Part of a small language model's weights.
Architecture: RMSNorm before each block, rotary positions, untied embeddings.
Each number is 500 + 50 x the weight over its row's rms, rounded and kept within 0 to 999. Layers, rows and columns count from 0. Numbers have three digits each. The size before them is the row's rms in percent of the matrix's.

# layer 12 attention query, 256x256, rms 0.0726, rows 0-63, columns 64-127
043:576456438465491551451442472529511478486438588457474476449485452483531458592530485576459628500526539494505545580508522409497443469494460654484514459569507494552515549543509527452420511566547389
039:475512417564484570516437513531437489551520591482500522570474529495474449501520460547450385500517507425549500444515484440461408459544531410503526512448427432523471529523400490447652552471574445
044:596485515499390474506467633529539548538505539476484554485471455499482520522535481450374523531537501469526524505478604569488532557520529513438541550561479552448477583501483382551556605583448555
049:502505517532598456491553587532533466492517589474418436492464522537405452517567522430593462508440470553495513473496425505606430517459491513531527513435566563370503455519482536510531529492600522
054:532561520465464513558486499526467487482540552446488538468459518477529474489546579576512595567472500501551506566542466496384482381557544472464520500560486472560508403446491553546412532507458434
053:571479471481456524464404511401536512505543479457546510514528426412525559563532498530456519530571559514501515513537510580476543383534584460487580542537563530474450559506573428515444490486435489
049:571433572565521480442464488508554442523458402602508441411522501488494533510545445361521505506474407463469473460535522476506478570534546500578617524497551525493580520543481433475638416527592619
065:385515517556503534503553494501504515505479502511495542490482506481429416485479435399578544443513426503430517471469457428431428587446383578634497501417586539465528480518471506427506465533559577
074:518531549443519557444532459398474547458432446450502501494520502420468541523492535437522556524556505471523564522603495463406527355474487471466597527539502564539484476441514488647429460432468500
057:492443420558539512615501530440527436430520427525471460353509455503539558551475520534384419453576541533481463432466584517431494499556484600457471464595521536482434474566515490460497434456465546
071:469505444495472491559457443507517481468539531502523424463451431505585565466542590577443442532475527607433469513405487614500520465559565563444408495613503446482608476508571565518541507502467513
092:444429531535473474595428468566488379546565590537528479483495467517521427516543471559459467490480480582496487489393485561531565597494508501478546490493494466442519522486519501441587529600556452
112:448560441495457520549529463541474578525468469469515512533478486475466501429496550469510488482480544499477492576504544430511539583546477535474415472617504496459535498524450528568546468452428536
101:547471573537442508502528482545460387483496497461479556493478596497538496545518491571472462499437430481503472512504525517524536468442400430497497569488459564544434485484502526494540527553572534
122:495486469502486458530400409493524493392478524576502426491518461557601389537535479496507456471498591519421426487501544533433510447507435542585552608516601491576561483507523465474458514510523592
118:566397455468557478474564426547509506506483321525482518455511528435588484543489498392527533574562481426456512487478537545503536479538489453448523513529549441496496473533435443527543424463491536
121:510489484442497515435557495576625493433491526556446471531549487454492458443480489611430491538514440470526554498529424457486525445461526464537386497472533449555425467435468525544470465592506539
118:551591400479472526520451482554488477466517519486511506482502502428463418512449470449516561585477478501460448488489568562530547496536564479459436454475474511492475422380428429572446517561464515
122:477483477439404534487492574461511570508521526588567506435468466483490458487352580481566527497558555540552400546476460560528570458524484485475541490469450456504485498380435471484484468455552469
128:508594521566558511449428571536507424607532517547437519486437614472497459492496460578484528540547495518503527533564507516424380481496551429543493475472566544604576476554544424422515432472551556
126:493481582450453528508384537531516492492444501479550424511470482480483457538448543564536532506454513507466549514462500527451439548497482577418481619454494519534505551459607554482469525503486532
129:435457433505432543520372534505523499531523480437489537574504512454592470383541501442491582484579509554566490517477559519447370448509479499519478478470513372521494530452449516598494454517521480
130:568496496550471535585530502579550558493449554528536527458498527598408444524478483470524548488492456487393497474446448478498569545449512500420436448511498547413429489477564563549593412466511563
124:482519490424481489460544566515529526472535517581530492524555522537431589560416565490532500545581530519475571479475519491495509553559429472581513393510487570612491521496547539586565545618457434
119:432521557446429527467484526541491534505484494554539506506436545530471409521505621455525580464425506533619515481545481405462514504508489382519438460493518509502534418531465460548536547526490575
121:388457598494492541475555462532534484466515621495505441494489549509536566567450565442454484522498507507533581491531562432455445416535490547455472465553514500488408490466478426540508542479549384
124:504502488528470535438485575499457502465496449530553416523494541487532524511500500477439437418509393532515514533395542498390522469559565527594510458513559409398514468450469414478432513457476525
122:520439518478543383501497433498538542571438456574460569562455498519529518494564536451439541518520511457555476580550455562555398523406427565617485567553507595474410447553497521489433509515543507
121:502464446481506497348499461503466548575550460430517485513470428465532508471395545486501501473558501429483493578564606459581454448491439436516428423511383483477498392498502486497513420479454504
120:555542495523527590542502530466545485494424465464544514432569493496458439513524486514458529455472518514504532520509557497496509406435561538495532451582445379445548513483597581560507499422391493
131:529417587420590515507506605510490506508438496494444547474486498435383531493496499517499496439548458589491581517497455450476541510503410491532460460529524507614460537553437510476472585494510545
115:493530485512517489483513467505527527491473448530551570535459568591554521573501491531468527489522434524495517464502446516453493503446436553477517600481516494521557515456472538561395630413515526
065:427472553509473464461536504525490517543577554557436510553527491530539427489532601489537516485478586484502530554488576523471600534464446443470492518477440561541589468507461510462580533553558546
069:463498425396483507407530539484492574578488412395556429487506552529500477576536467532408526529566561572464531452478495480439495486530457479498519515502498490477388523454513500438407480542416483
072:588473541449596439484441486514476452491557461534525435464476543432609583506504504453513559517550436557501512521523468477530524443527457412480492526553559500467376492496506469595503534455419580
070:571546504615477464664475490489501519451527548479462467560571417440444555402526477460514373462491467534563492501458446599460516502547629576476497504454464512581500564541550494490573434485574491
093:504489531536493507555518522444480447508500549484463471567595447479448483466637531492565417455448490489513398509457537535510484471553550662488517478439437479516539504570529487425486476478541540
075:513547482572531609633505523556556566558548526438481541509548490557471444431480572515453547540425604412448512442469464494551493451561459504533451490475457441489477477498499490475416524559514559
095:499451470555567556632504525427473491492496509464510471505549498577505511429514514454572494521433547425508421442509552593484511430586558569523555535438469545530538527499566461455492445520520568
075:479526433465462557547546462525538587592495542533460533538446475475383471495447469490526515576503552512501504515537485466527535542496432450609440479510393492528491499485479540544437504515469492
097:486549527521535475556469483519512554358564553490444568502558475463543410421488552547451443595463537576521522474387511569514459498492449522473414423513427523548515502557558484564452548543501446
118:570573523534400591403464436572530562496526525405550554462463550511556427538496509524488596532514442586501554534480534465484468541460407442535482515483555455532556493441501541517534524489512511
082:493424559558504490406427538451460460529509472436525475482458557509549590558540383476484564518538443526500467476440509488482525469543546510447662532503568499445568525460535478493558521475484506
137:481493544626514515595488513405421382511502521495548520559565512569504491521563491405557431465463507530585443538526545485457511517567573539494660565443497548473549548518550455439491463510498501
091:451598553453560516542499467510545546475396586549540512426484507461489463489483560548562416509495463512451510431471439591415458497505559523544454537489571433496519526549526585441589503526461593
099:573475543450501514548491451488480506513509462486482544425445465501445514549506484500444578475600550492449528498536513463508396545553552499463548536525512448477523500447550505477509436499440446
094:434574469446516468549424435518556538435569544439515633458523499480476422538435474462504453517545469507423534454478470444451581586549559545470493479538518518507451578434523527514496567525435433
091:491537548505603498467471482490478407476529507569543520402491514458394401548493491475546521532458506539511556533574573460444526440520517493556518604545526503419462418453512401585491509518445514
097:538492487511498520416554526504542493608436454533493484486461561529548521462513499450538545358464429517539459453525491499585550443492489423536511467474506540561606366489530483516545473466469594
094:453469410509495533595528472427483358523478582505474507425510557534458547557541371511486509462531607573552481453537580499413492462494471540466455513509408526560569411549610570527411451581472551
102:472459462463417530556562488458524492550488576484509496538556553567562519540524484438503549460506462593432515522504515482458464438470430527575457530476522587622477509522564436473422500571569424
090:450465509554500503517497494409400465468441500481524432580460476495503558558484405589425488461505531541601468596463558528431516552473531451499587567634470544487420475467452456532486447536512584
093:448448467487429520390442549641465550530541403597543587495442589562561457481393544496520406531501478537523447436488532472508426450518397474666540521533526440438498534500517461505524530568511530
085:543486453562527443484471476535473410419537513551490491465496509490438505600465495569430520477516595545505533549427518543479630459403489478439490542550519510427403495504487450527459544499551464
088:542462474508531515445540512544644575574490508477455493520493528453500458547482524416468475498568477475472491484512427564529430502498398550499483475491584539522416560511527528551417534505458543
107:542530448465414530446489407440481574488554443422548619511510587544507506529463428503528524512485456486580494510493522416357468448561553519509497545511541433546501486383490459483491383518465538
088:582451561514466411393553524464500439519594504495453483507539570415507493520497557426448498515555404512536513478632456502460542393434479501540552577549516522506488451408428512590500539457466587
095:469473534576495658560533524511530557559413551515518486456481498525532490476475531498515498562483507512421512465506469555493419426440474469459542408507480515545483566514588529470439487464482447
091:496575526568504544472530509504510532505557577503489551437548471430462410544452402422505510459538495569548503431534450435466441497416539624595533499488507529433488625548515440463494530469573530
092:560531575570606470469515455465480526388483505451495533470494541473471508527578445485463501520466475359465522483508515504601469568522512531532431546427456515478581564516410530461554602493542471
092:466552464458456533469468512536490395495515503578585484502494445412466431516565523571541509486487535490441520553490554568506491572511538373476550520533461536529537537530440533495503527469566569
087:539625529473517484448587510485554485489515546411462513538402548508527452457561557468563548504595545533491507451542495464381429499504571544517565511592582488598527519418489481535494536522489566
094:507446524516545451443544522486538347552519466493512423534469591547545564611380571511555515466525526468495509480664486565509581478431576499496485470553486412439502536510521530483445432438447506
096:531468385628499552507523411390501549529469497495540552519486525421526509408627470410462564534424498518616511508489570569472546572587477470431531483441410547553513434443563534519488557571487491
# layer 12 attention key, 256x256, rms 0.0754, rows 0-63, columns 64-127
039:506486471498510559456443491427586502438533575541466480511507528505592551511512533515496573560545533549515473504452495514489573555528454506474531518428506487477476585481507493533496483491549553
040:620479433544544404500541526484489501492358491575499496395470466461443561484484469540518455501426527557467498497431522449603536498536506505486457521601579397478494500413540545599434478575473462
049:467617465450559463531531501426446551531516508486615364491467428514509460460536488532521483505498507557535434560518499436587530484502572596490489503465502524503487508535457565387440473526565431
042:470505468469406468495437502518467423455482496479479547584415587433556528523471537485466498489506497381464508495571487465419519463473514557503468495486409487648458473510591450537474459561530321
047:474498434381506515490519508521578483542512399528498373527476404562430561583465440457576481506584475500384485469420532449481509557435494669482520473447482525454477530514485479459528479484503518
052:403563493509551482509583459475512545548546522519539474526444457374545492473487458556519507508443413384470472569507463449568552469501459518455444435486474390471490485534491557512557605468601614
050:490482487552476504499467402557476560479444580452528613532509546481476519450482551468541435461450554497544572569489485508517574474510565325525519437550470574592492461532510547488407456562553459
065:578490565577478471523461472490487451454585484523531496434556475616486535521573431489480386466448489572531475513518579454607555512467543427529537557420517564469504515469445484453509460514414583
066:481499508480472487425526498569457591576512486472505482500430611372439491450468535493568504477469550476512437517583475515523466423542445472536439466460461414481474450469464528516407553513470509
059:552468583554535542608472436482434488448489505542406554504485570543432407465555537536502496441499563525573471496621523536436541492567508467476559550594517588493462431550549543467408463526471460
099:505458530600550514459491538521401591481499433504389534514471608512469476502490503529567496374537620452556468449547500469473471493530553542471501519526519487535529517535467454480357495504443532
077:476485488484531540589499435493625454506518505516557526470541493581543452468521452499461508574459469592518512491498520479571563557509567445526514450547516545510553542542594530471537457463530521
116:436571465451402522488551470503607553556437490457577569508535511445468433498587455521524410477551548598454570475538495492529471565552554560502421488509520482470551522490555526527478549432487524
106:505518481461406542535502544508448486547502557513466589490487583484483441521539502487494369415559549483508562623525567551488529534532480526502518546469484506486485476517453474518604489612466430
120:501586507514465607563463529481513532529452537464541495498567552551506446552469633463530587519493541542498490368549612491377486467505519529476506598474542511540369527573513553512470429523582549
126:483523435431517523507521506504550472452495498494513547447557466432521481480491432573478542616521445485486462437446549508489571557518500496519469499570570509459454461527425512522445454486561549
123:574505469454473455511514547444558413416420569561549484472505484559559556409514543550423434567544438416498496477531552505483462430514547551430381566486527504511484532499492485485472455479520519
117:478541606407420458532476492466514499438494510418486509489534439456464460501468481430520485490528533546449465517434417661576571465524573517538532556454541571523491404549404524462441502495411447
121:431514480380407474554537527539601473410526401487514406476429578532491451474483543553456456456518487528481459527462442491456458541440457524495548482477521418497512477534496530532476513449519477
127:550561494585481457390461513533482389486446600455453495459504540473435543488427592526437565574592553575557401525502459554443458440508493487540538481607572516515602472461433523512506422563482486
125:429460535536461567495573552540457561445488441516590536570561414518514496584465610390535430564601474503462493511586462514479577494420519504557547509379494494417568476482598448540541478418582525
129:569424498473492534547484528518607491486506454508614526470446517538502524466446575557440425491514596554499565446547536596551446528557487507486423439428482481448447456576470531548514479422706543
128:457547491417490485538558468551528451561519411532492543479464516552537527490468558541476532473485526493507627448459433409494433460546492491531596447384440499535530387573554526485499543499411476
124:636464454537472449518476528447464502560454472454505597410546461523507539555556651533617435550521497449510527606401511544550518544568540494489421450514542517578497590521496494475517556512445406
120:514468437483400544439411497556544488470528488477479580430477468507540541541455539406543508467409497446505546332501366409500494493620479437518455569571544529456488430513530492524521495471578568
122:399447491507578496532466435585447504522503543614473562573438527532501480409453467493554444508564460474509502534484460570497531443440572604426422457440573558555488551506507559585506573442456503
122:556499478624368496507455485385500463494469512524532564480431512470523434514493529496519441441490542521510442511499529448478579426472479571496486446495497541469518541550417439546459469490399526
118:549503397483513463525462537594498491540446552505518549450395473503521408454474497481449583459533450523449479472461535448566520506498549487497443442560481490432437558469521591437490427524519476
115:457552515571517503407400540610498486483542477504468472481527479501512496490506461459548518418480463424486410469482571506567521519525512503574389445529475460507538514523462572519520552478421559
124:514575463631493561585517467475631492454589630559461506510577471503402481532430528550492557389539529462522548520541596539497514498444486512546471471511491497499480445456535515543543544535491438
126:517510442385560561425456496483572601463436584527445599511510526503487617528461437492579488522507460530511566547506554443521524521481537535495522535486494452487575428496524477503528491539553534
116:503476536579518474505456536448518471532519529511475530488475566529533393539486430593544470488476514398476496525543531456520482554489365473535512460605610552569582505492542437568476557463513464
066:495503357543544502513395439511466476478547424462493495538510505487467565467538547477468432465540510389505488585567478488499482514510512426579533484491508489482483500452611533495506534498505399
071:542503491562540445557450434506417456456548534544467544536506444475506528500464554518481537397483549530530519516467443568504528507526466456514422492508464492506557468516534519502537620519587457
076:573453481455455475518465553520551567558475536466487464589457529510562413483489474558530551574491506465546553474483512476552417467477576509485527555539437454470503484548422446515427418518535476
071:421498423466508534568493564511583510526576493525447519440511447506547597540419545518574540544507599427445574551431536550482487581512477498566498538470508572489431517481496605600483478514463576
084:480489501535534589522473472579508478434565467574429552369497519516495519606357473463541403492500461526414502456530481473521546571469479535606490504484474489513469556513521540550474542507451492
076:561484534496384475510572507548473479337526490504467559545495447477480401516567449523498436484557529537410528430517547473497395597520463571448533458584541516506540589435524462475461529491519421
071:505476556474437493499482398528489502454483520549475589450534472478456481471488460464517386487511469518495506483559504453481479583464514600499626504494392463588454586531570471528441478453456488
108:602482466495498490439411563517555532562440490487560450594467512509579485492627521460438601557476461449519488508506492469440431477554358444496510520492548512505551535487445586550553513470510557
122:469497537545570480501451538413472561520539487469565495550476526487513569507547579501393504429570419501545452598524538490528403472524410387476460503480525440426495443480431561502571475565528540
074:480445522570464436542468578513413538505451464503442449535430451502530539511523533523417602502483500502601515579440477489466523435562516390459421490459571488461480430450470376500520525467552608
134:496485561555563560542500430493463484498514535544442529454542522538460435558444404482610409482448552540451527455488471606506507544481592567529649461430510497515511574529566479505498537443456503
079:448426530460519490637488425458494478458558476545400508459553474457521512509435425475486489513495526559469498569511505499506553551512517576490634508513528495510451550561558458515451510476434438
086:498599512559548557426499560461514432420446504552427507597530493526506613474482454564495611505513557521522428509521472461486607458530461508503572493518489539452471467516567523493485537500540605
095:504451564543450584572516468433478493600481527486495488611541540537483503538485497442577440477459592529523522548555427431397475439533554446580498521518459569500494484506548600496565539456457446
098:462473612445597511552463553464530511534473550465480417482424525520489494521461531580473529476531537410533444533479508539496463511465443389581552524487525440531530431503500481487574426381443579
088:566537532446497435512544509573529555486532543466476491455470544590512487506507523492543432474416522517533461584417445505548488509521474442499549535434520556521556411545474582405603431518470540
089:570485565465458530441433505517504445434460518492478566449452527408461380495497527478451541534572517542431560486592449497456540512514457470577582517526500536476502575487502588523398519399455512
092:392499407488394390497549531544581568494514508516487557532580439457516443538549495477508486482521497486554509495537501502572577617557650500488471551520477592368409527417463437550450561546494365
095:409553505524589478513451516393427498532466514486540465463527441441540575511567533493500591483449529374615388397512521539463478617560539593416466524453494509474566490465519470504471528463523481
088:506441516444382537518546477578463479544550481472496560547601493433450434440495492527541479494582537427465553538536533471440441511515579562474442469508449555541540549477498567550454507499458388
095:499548526529586414605462530499420440435475465438514482489400586494567444516524569560467514363437500530464493517522484487448555568530464489480507489520594512510535392486547445621490496464470554
080:516437498458536438522395538538477565450412451596478449493534491544549446538511527507558535454385508440471427522567497565521438507455497491497516447430518546618434539472474528447597409470480414
089:453485471463555460429524488550543504510382550498583520496479415465537555553367551448543557485526531391505460465509498512486424565456530460487553452424446545641515566521560578633516419454519440
099:457464475556502453433474541464427537502487500436542503546494618455429552510464466509458492481491560598490525449441539560514506411582435481465431542454490550582542509510517526477451513532485495
084:516455503431468513448537552494502585475521474494526621455499551536556508482477490479438455532500547504564572410548486407531413556502500617525535490553496450530490515437466533536493488468479395
092:494535403434430520516516545575513541526516466429557438556544525483503459536436637484597586581499496456554510452571435532422517458557396455579575459558526512493503506450498556503487503513513468
093:502488521488462569449508583579485549496401530452496445457487507508500511477438527587437535512606503566537497562479459467506425538479546525517472506439504494567563539531518497441578521458449434
092:532453516502493459530452442449427450491527493483498521455506509501464486582425516536412505523592463526484514471504580492517562549516506584441464521502525521497520493477543443454576493490468424
090:579420615462520550565555457528478413478485556518454484523505543434526524558556394404478481534465509538483677503476482546543510461474422589583464564487512531539441440520485476517473445491421524
089:464456442505498581392580593591505526548532440397472571488558613382515440429516458488473479493498569479604515478433549521469446500533351533466560524545477549502469399440516485568491409481478506
091:470420442512392518431509537559500524527484429518437495502540505498538404472482512534530478598469576534450560437546468502584534428484480521591496534525475506548521468472524478511460478535512506
093:444485496584570464519535537501442389420495528477531564509529531496449509434554468521466419418463502483477528541459508551512430527499485490426483485536467486423442512578534567490580456494526440
# layer 12 attention value, 256x256, rms 0.118, rows 0-42, columns 64-127
125:465388541459495543478485552484561542511507493484477474499528464572474584472431526450480541488563428492584494449429484517606528512418468509528499457514542473483426588516581497514538491495454480
124:483492421475437481454409558451503436577406574416539517423478490451519472452542538472611473427529540587539500488531392601552500579599548458367496569375486517426622485561518548474502508514519548
126:514528516533682439496573518436492592498486435413554421542434583535595408533434490497488482475510570564487426519401474464503492452489518493591467542547513539462512556495515542423486424472539444
125:560442500488541453456467488538401512530505465551423487516527541421472490536538453559410540571509510534529474549512489570517525563518553475457543503426517550531540482547572563483556423423493535
126:448538468448545492508464524455512553523557510514485553588518529584446476417600431538532525480502568423568559581526558432447443521498549545482507492539449505480517475435483505530454565538519535
126:410438489493489486564500486503423517404461521591503445383419480569411541513577436524510466444469541471404548542493409533480529494505469437545471463535522494551439496466506472488409425538512450
123:385452470520576521490527517450432505472474393467412568554571514437494415499532504534509462475528428473534462549519510573562601575527520505506521526505511501507484563428484532454514411467554540
126:516446494525473464501508448462481549537423539481576453492460417479535512500515533514431414506494545503418495564540469407516486483524408501543492469460735460482430478491451563536426587492574544
122:504512441515455521481536492511521319483399541460546500548526516506629531538407592457491429503599479521518441526470506531516422499517440390525507387507548576559429529428426631492481403493484446
122:468453552466550527504535533540569516513445467465450427537478411411500495363515532476517478559425465510553457526460530542563585537568500482401516506591427433431573467468524464545543490429557479
126:488464491516505484530544564424493461518437519464438581443554492504551516538583430454490498490444591457475449468472495534432520494338425427453491455564468537493466533547454498515475466528518504
126:502530498496519573480504605481475476440555557504491536538448470519512545541601468495421521468551475482642463455391512535489531475565501492492490489486512542424561490526452475491510418551532557
131:476501448454626554516503487558545482397535510423637507450495494481461480580450495566555539504562524470491511527623470452451457497529432437478464591496445566549495502533507622575463626579566445
127:451467527453483514513485544497458458352435546466539525543473460506492484459419476409495426515435532537552451526519484523462479574493472486458492383478502504481587516464487500414465415552484402
108:458485557463536543510496434516441483535489472459527509502503510477581379447529516526524455394487505562532487548600511464493410653443407511469505469577425478558501544577455521529509496580453538
123:500611529433468551543418389364495507460527475574474450532453524493597530503482429625546485499496548475622588508438508518557497578455575427565511451479532511418495509585530516480546461475459478
124:530520514521469576575506522599508460504497499421514544410468497490502523495419575589524536433521565530479476557425403400519495480537539456500530478540477530543514490519511556529550496516486491
119:600456524472541441446389544508553453441553533604586475393466492450537553558556529424465539382527476460455424479470482463495585470519471468396475531464516481462498470489486428527477577551463522
120:479532537474480479461569484562541516476577468508425533439478504573452477463452463457461504557462405616446549458472455550508489472528502540525487494492540429533489467519522448456499535523429531
105:494564489476621469554492491553452519391604491447564482473510460518533492496476524503502543457521499483366372531554425571484479518492466496489494471476495445581551486506446582489411551500474557
132:469511473493486462475509545535574409499442461422575476482548568526416517603511536432498535612405517453495549521524546533473422503528400485442491501454433466501590484490536527570476531496412565
124:455549496543493459414594517475473540423423531487442436523505495509519507454541512587580503376461447500485483447522540493468455501509410490435477566585552396444412507376498488590458549500544422
120:592433490518505511448465450518507534498574408484430482451582477509458581499426540430498456565420484569519507504607531525538528473540527435425487470541548452574572481594562547504454527590463448
124:619521509537437607434436500543557546480562443480414491515471457503436546525498553546454512498496375598548538523434585468440520513569544489497495477480614511587481532532462381504506376463562577
120:462567510514527581524496577535457575518548510493497478496450540488440520559518577492444499487469445536573420531620563506528486523404586494524454500508595492570510514382508512379518486544483548
125:492526474506531610439485616499484497440519433476531571509396496394348495528432560489505565521386506478433479532502514522436554565507483495406508529487459518455564454424492428568449511581411519
130:475445548461504451534506518604609551478405480584544523456550490444553540443550568506457452642539487558523530558537482501507449481466487547607497498482508610466484578459490518473454433463465472
122:482403482519564518559414521437470528586468451551511454472498582479471463558474497488430548591508455466400469474449614446443482493379489481533507529500489487423540520628534539500464457563570491
123:489499545536575435526483394482485561438402488376543459501491429506524454556461482473482442458509455513598546467501450454542553424593484465406536538514531376464432511380476501461489505472517486
115:392458477448469470514530503562601568606533459620502526569486477466424501470568394505540547514553514511587471583531549452533542502498489572435514472456498482565488476473525498491421418509553539
123:493493461506521496521457468490377494421605543491527494506561389437467518498570513528515484624496489530431507347571445502437537457437429507512509633576484498439526503440430556444544563490488610
127:506579595434496487541482460528458508495488614531478529484479540617534474553409495497385543495444472458517558590578474520569461437505483574470536534484494516488492536476531561605357483549439436
068:506544497574564435555484470490524616488422523574491547539483499495530503499510568592509529454458567459461430554610491497519599456476504443457464555521551510487531503435462462497538502479520538
066:532464473501568603520463526547435579505486454531573518498578509544402487538441581508486575510482568547562443524470425468546524409439484454493482458591564574482463533430539501509572508474523357
068:582562451507525446484494562486591549448473439489575548523539493526544553462546513510547548542448469481452457466390488553485459427537618512515497547496578598530520514574482483419564506454486479
066:478454483450426433388571545534463420506555475463484482466513465549423583560381520502483421505623610432518498472480483497541500440545545435464460448510457444448529515486498498482401498531551412
064:485560506440396478448564540469496626499431477507501517474534471446571526477367465545526579476530460555530482431494430571521500583420478527547492556468411507569508518503511415511477492510450577
069:528527552516501525535469493490544506470541489450432504505501562458483538579529520348408489443554414470559446557461506493563488538528473515519537546491527463510498505514529566483547485499520584
070:350522567519498400495468488427466545521475530439522475567480496518482423460443507503489509611584502507569558511482523464453504482513481467435575496501445456451383477489462541588490457555502522
071:456434494582474458413429387527491476499456439417469568458492577501363489552445560488535495522562623514610468522483467535586504498444561485541478427527462467490478545413513503506365506532549515
075:444523540500520461517561526466531541444461560524495535474441504456575557462538511581596547421552452475520491556469466463429449494488533587414510516509506493512527503461537512433609540456518572
064:456567441459472460455501471493461403492551498477441404484498506481527511472476557527403482444494418410430526393430562390429453483484548484555489460475498434588462491505471534529526428472448380
070:478596485514509526477483503451484543449660458518484565503518471523526452470505456511519575400482481481506455483558559488484568447471558465489520444487482449494462460490546518537677491551527522
# layer 12 attention output (transposed), 256x256, rms 0.115, rows 0-42, columns 64-127
127:447579500474598467427453414523462457461576519526463551563441530443457506547415617487432523607468552441495453514483576500483446537451484420558496426583422413483468531579574507548475476410523477
121:555469455392492606467547472498517498475575488448443478421481495494529538460458499534606469481562505454544561590440492548489536503439506507423369506528452534497412465449508397431504531447449545
124:611506525493494624481443498431490569397471453593469504450608580449565456433483532535481474571436467556584458535584515504461528509628562464434456504489558484458471477477513532575516537500507417
134:486491461500573516653485476529510583564512496424615592473468492528426596538492541554517381559451592570512538538561470501423409520499445509577458507581539490533500460491533560518439566558372474
128:468525425507441498480467444533509443459497456456479537501448407550513447465478611550461444458483455498549504540542464497576504440501453435584513545461567530377614466526466534536625502556432449
132:585498481505524465542570525459569437449546484483513598433545511530480501414532453480556631518386558504522473568535477465562498412458412464510506494523523441473545549535527432454537541482523580
125:528536442542462543444398465657554423554487496517507474451498526438437497588355487521530433448441492612536420435526483500459496444512535541568456506456519431495416466564483448539546515469487504
132:514463483499542525501478469483531558384484473510463528421555543578539492462541459473503564513582520502539492483472459523472585543566586457471512503413475590522539502521500460476515493491384653
125:493439493461463373560442551566450542388504485549531454546575478497423509495440435461466488466433547532543456529572516501513521535539468537517497420434461513475569597484545485478530449490486496
131:537423525468555525572502520568456543533420529533426541422505582466562463519504588515543527522573497458418506494479503467460522552483513584479481483480553497611574438484537459493427542508498488
133:528481471537535480495487463524601462508462479584498433449538577534522492441488514475565453377530485496440504582455453522401551479594556544584408564529500532430463523525433531539435508419479414
126:454498468528555527486522440403574539500507466369480426528382505478468532587506534448558503531507524475462496482520556505446480513419494510408513454435481468606441556524524561449525411444519547
135:426514484607454457438573538577415568485577425539438597500491522486523514501538541505484506465463511534536437554453506505505521524526487450520463542467536559563464509561471521460594433408446569
135:532511490526498509529481580556534589537463432515552452586551569489520495581513502530472547578505559489455441498438404452556552420424605443554502410499457462487480548534516477498558524511526462
112:544545519496406484516478474453498483538563594436488566466491511543533449505585465455607466557459478519554626492533542497491538498541488494522615487500540432455438584579542528513519433425560488
129:588519420487505501536468431417526508519543453522479395519491595463490436491463622487551459543568521553552485418431505472502482482552504459468463530568469476390512498510516543451406521528453377
126:524454511608484438470468537445475440476524439499577510450520425470456490538449551467453515479534515482532480562449485627545535561461475479524576437530582495539404368536485497488594548455450463
118:526486440490498546490578501458615487471555591493417485487562534516490493538571551462486452444485682406487547481550483413496550591511542521450337503504535491572519540428390537542481547454460540
124:490456474580533511520415521458484579495462504534576498482635532479515429457517476550444559439460422494569524537552565467429513527497534558504445514523499591525504412336517429372479561500534482
112:495477548487540522571467474431457487471469484540548483481513496503507522496494461481563499461480533518502563606488540476442501609550503482554533506533516513546467519518482546465623462390443543
134:476444480423466496544544489581419531500517495562489358479454516524454513520537530468459518515503458375480421574493516511507544480482491485504542546457423501610379558365496545499566381500423471
127:577542526531398517544497478553554435532517530447482538480539560533578470476499531540476623471552475440574484476468477436551420522496494458480439482635497451450562540621529510450517514373473466
121:552434529594640528526581464608561438537473479517549487481450435557493432459478443595500652540487496493519577491469563406475433550521447515466421533463525526470495586518488523498578459444505446
126:485453503428692577448540569485494438502462477548485483457468466488515585507490494533499475472527554426403473467575517432517455591426506520441414617622425456438493411412441500507414503538483536
122:508457450499555599485414433482574547555588572539547600532574531544548511598461452504437563553494442509383422435434519526479481484443509467448644471526533480485510525418430551485528463387529463
124:521473493465489470563446518525526525531577505511439465499421488503523484500544503513500440577498518462499493501491458571531535464507458546571429482510489469533424521482554494508506488489462525
136:622554546504557453553517523463464534522480516540481442485483496456438491440529573475470529447464510551447510578493548396587533464444454460466499477461540481534532473466565469492533531469578520
128:532490433545511574484538504575548509584497526437498454480544500405479451488480423468478456464443461638520475631525533458450492486545445490532443486536466498520451579540486397598554494530553559
127:594519434439454463528488559559504501458539516492456533500399438432496470570553536468447551495364567587446513481490512560521510596505584483444576526463478483503563539542490462451526553446456464
116:504536466538540518400429518471440437487475584449533482495543557449473501513480529498522449451451505373413581411479477537507442415507488478537614524458495557566496543472479472551537490420460520
127:622512494419612473543495547546645521582565495506451492409487501456557475527532526403453443424523570573496550551580472543508578471464419465562476494535490577424514564525439535540596469366449337
139:484480509535553533487475509508474549524494613474539540523547505449475463465502532476420431530572517460510526419433522583564503473472522440564583485500509501512550502586471477397511535483427461
062:458486434435440486515459506491520503502517460517470566518363395508597438550498555456537548543446564396460516470470528454467429559561501590583331506483497486529483484558432437480469488550564496
065:492586526497558491575574529450492347530433481436468473445474441478454525492547524473515486473558582458454493455448575443479500581505510556458500572519423471473471492588454508446532503522518472
067:462463508425472416565412514428381414496508479431486541509419488503541537486567486453494534516541491391581538491531555500438461510591581546489543580677535506431508430470517505532518437569443431
063:469533474482503541555441606495511572480473497514424568409523448479436443468436515458575467462474512445435470490508436514550476495499440474518336478493523550513511481530498540402505530483517478
060:524509487507465518464523488469550496436518459438560430617488528461546578391529561541495519584501516507477558493479508485521613445509517491397582570511524529498509506497557540577481555525506468
066:504509542445454517369539427509482583573567538443457501484410632454422520532451420524492521484534440526513487482521464502493453481475529556492667481503512443445570581448496554498471479430429523
065:593479489555508511450507567523466518551420571487505489499539589532520558484536516542515482460415549461517481483517455477553376476471410471550534475427483504577559526478488444509565550409591564
070:441515522603553594526516554479542470505491491591540436489517438356530451485459584527529464499480534481472455510546481604515448452508356477571464438487476551517511495574479520474475614472614500
070:559456466455485508489459559417562480545512528448515507475439543511537576495464438510423506438590488489470522487454550484525449476581549543517558502508534488520597468451510506523523496566403468
058:516522471509518591446508577545551540444432495463560437483433562513547523518533513470512504517490453507481495477550506464543424575584407500555457587512476529547582492454537470433507446444461535
066:408487611521519465463502505484499524474414507506464490486409615473478478541599394468487459483511503448510509530597490446398520522492516548564557535553536411470508453496512532511454520558498437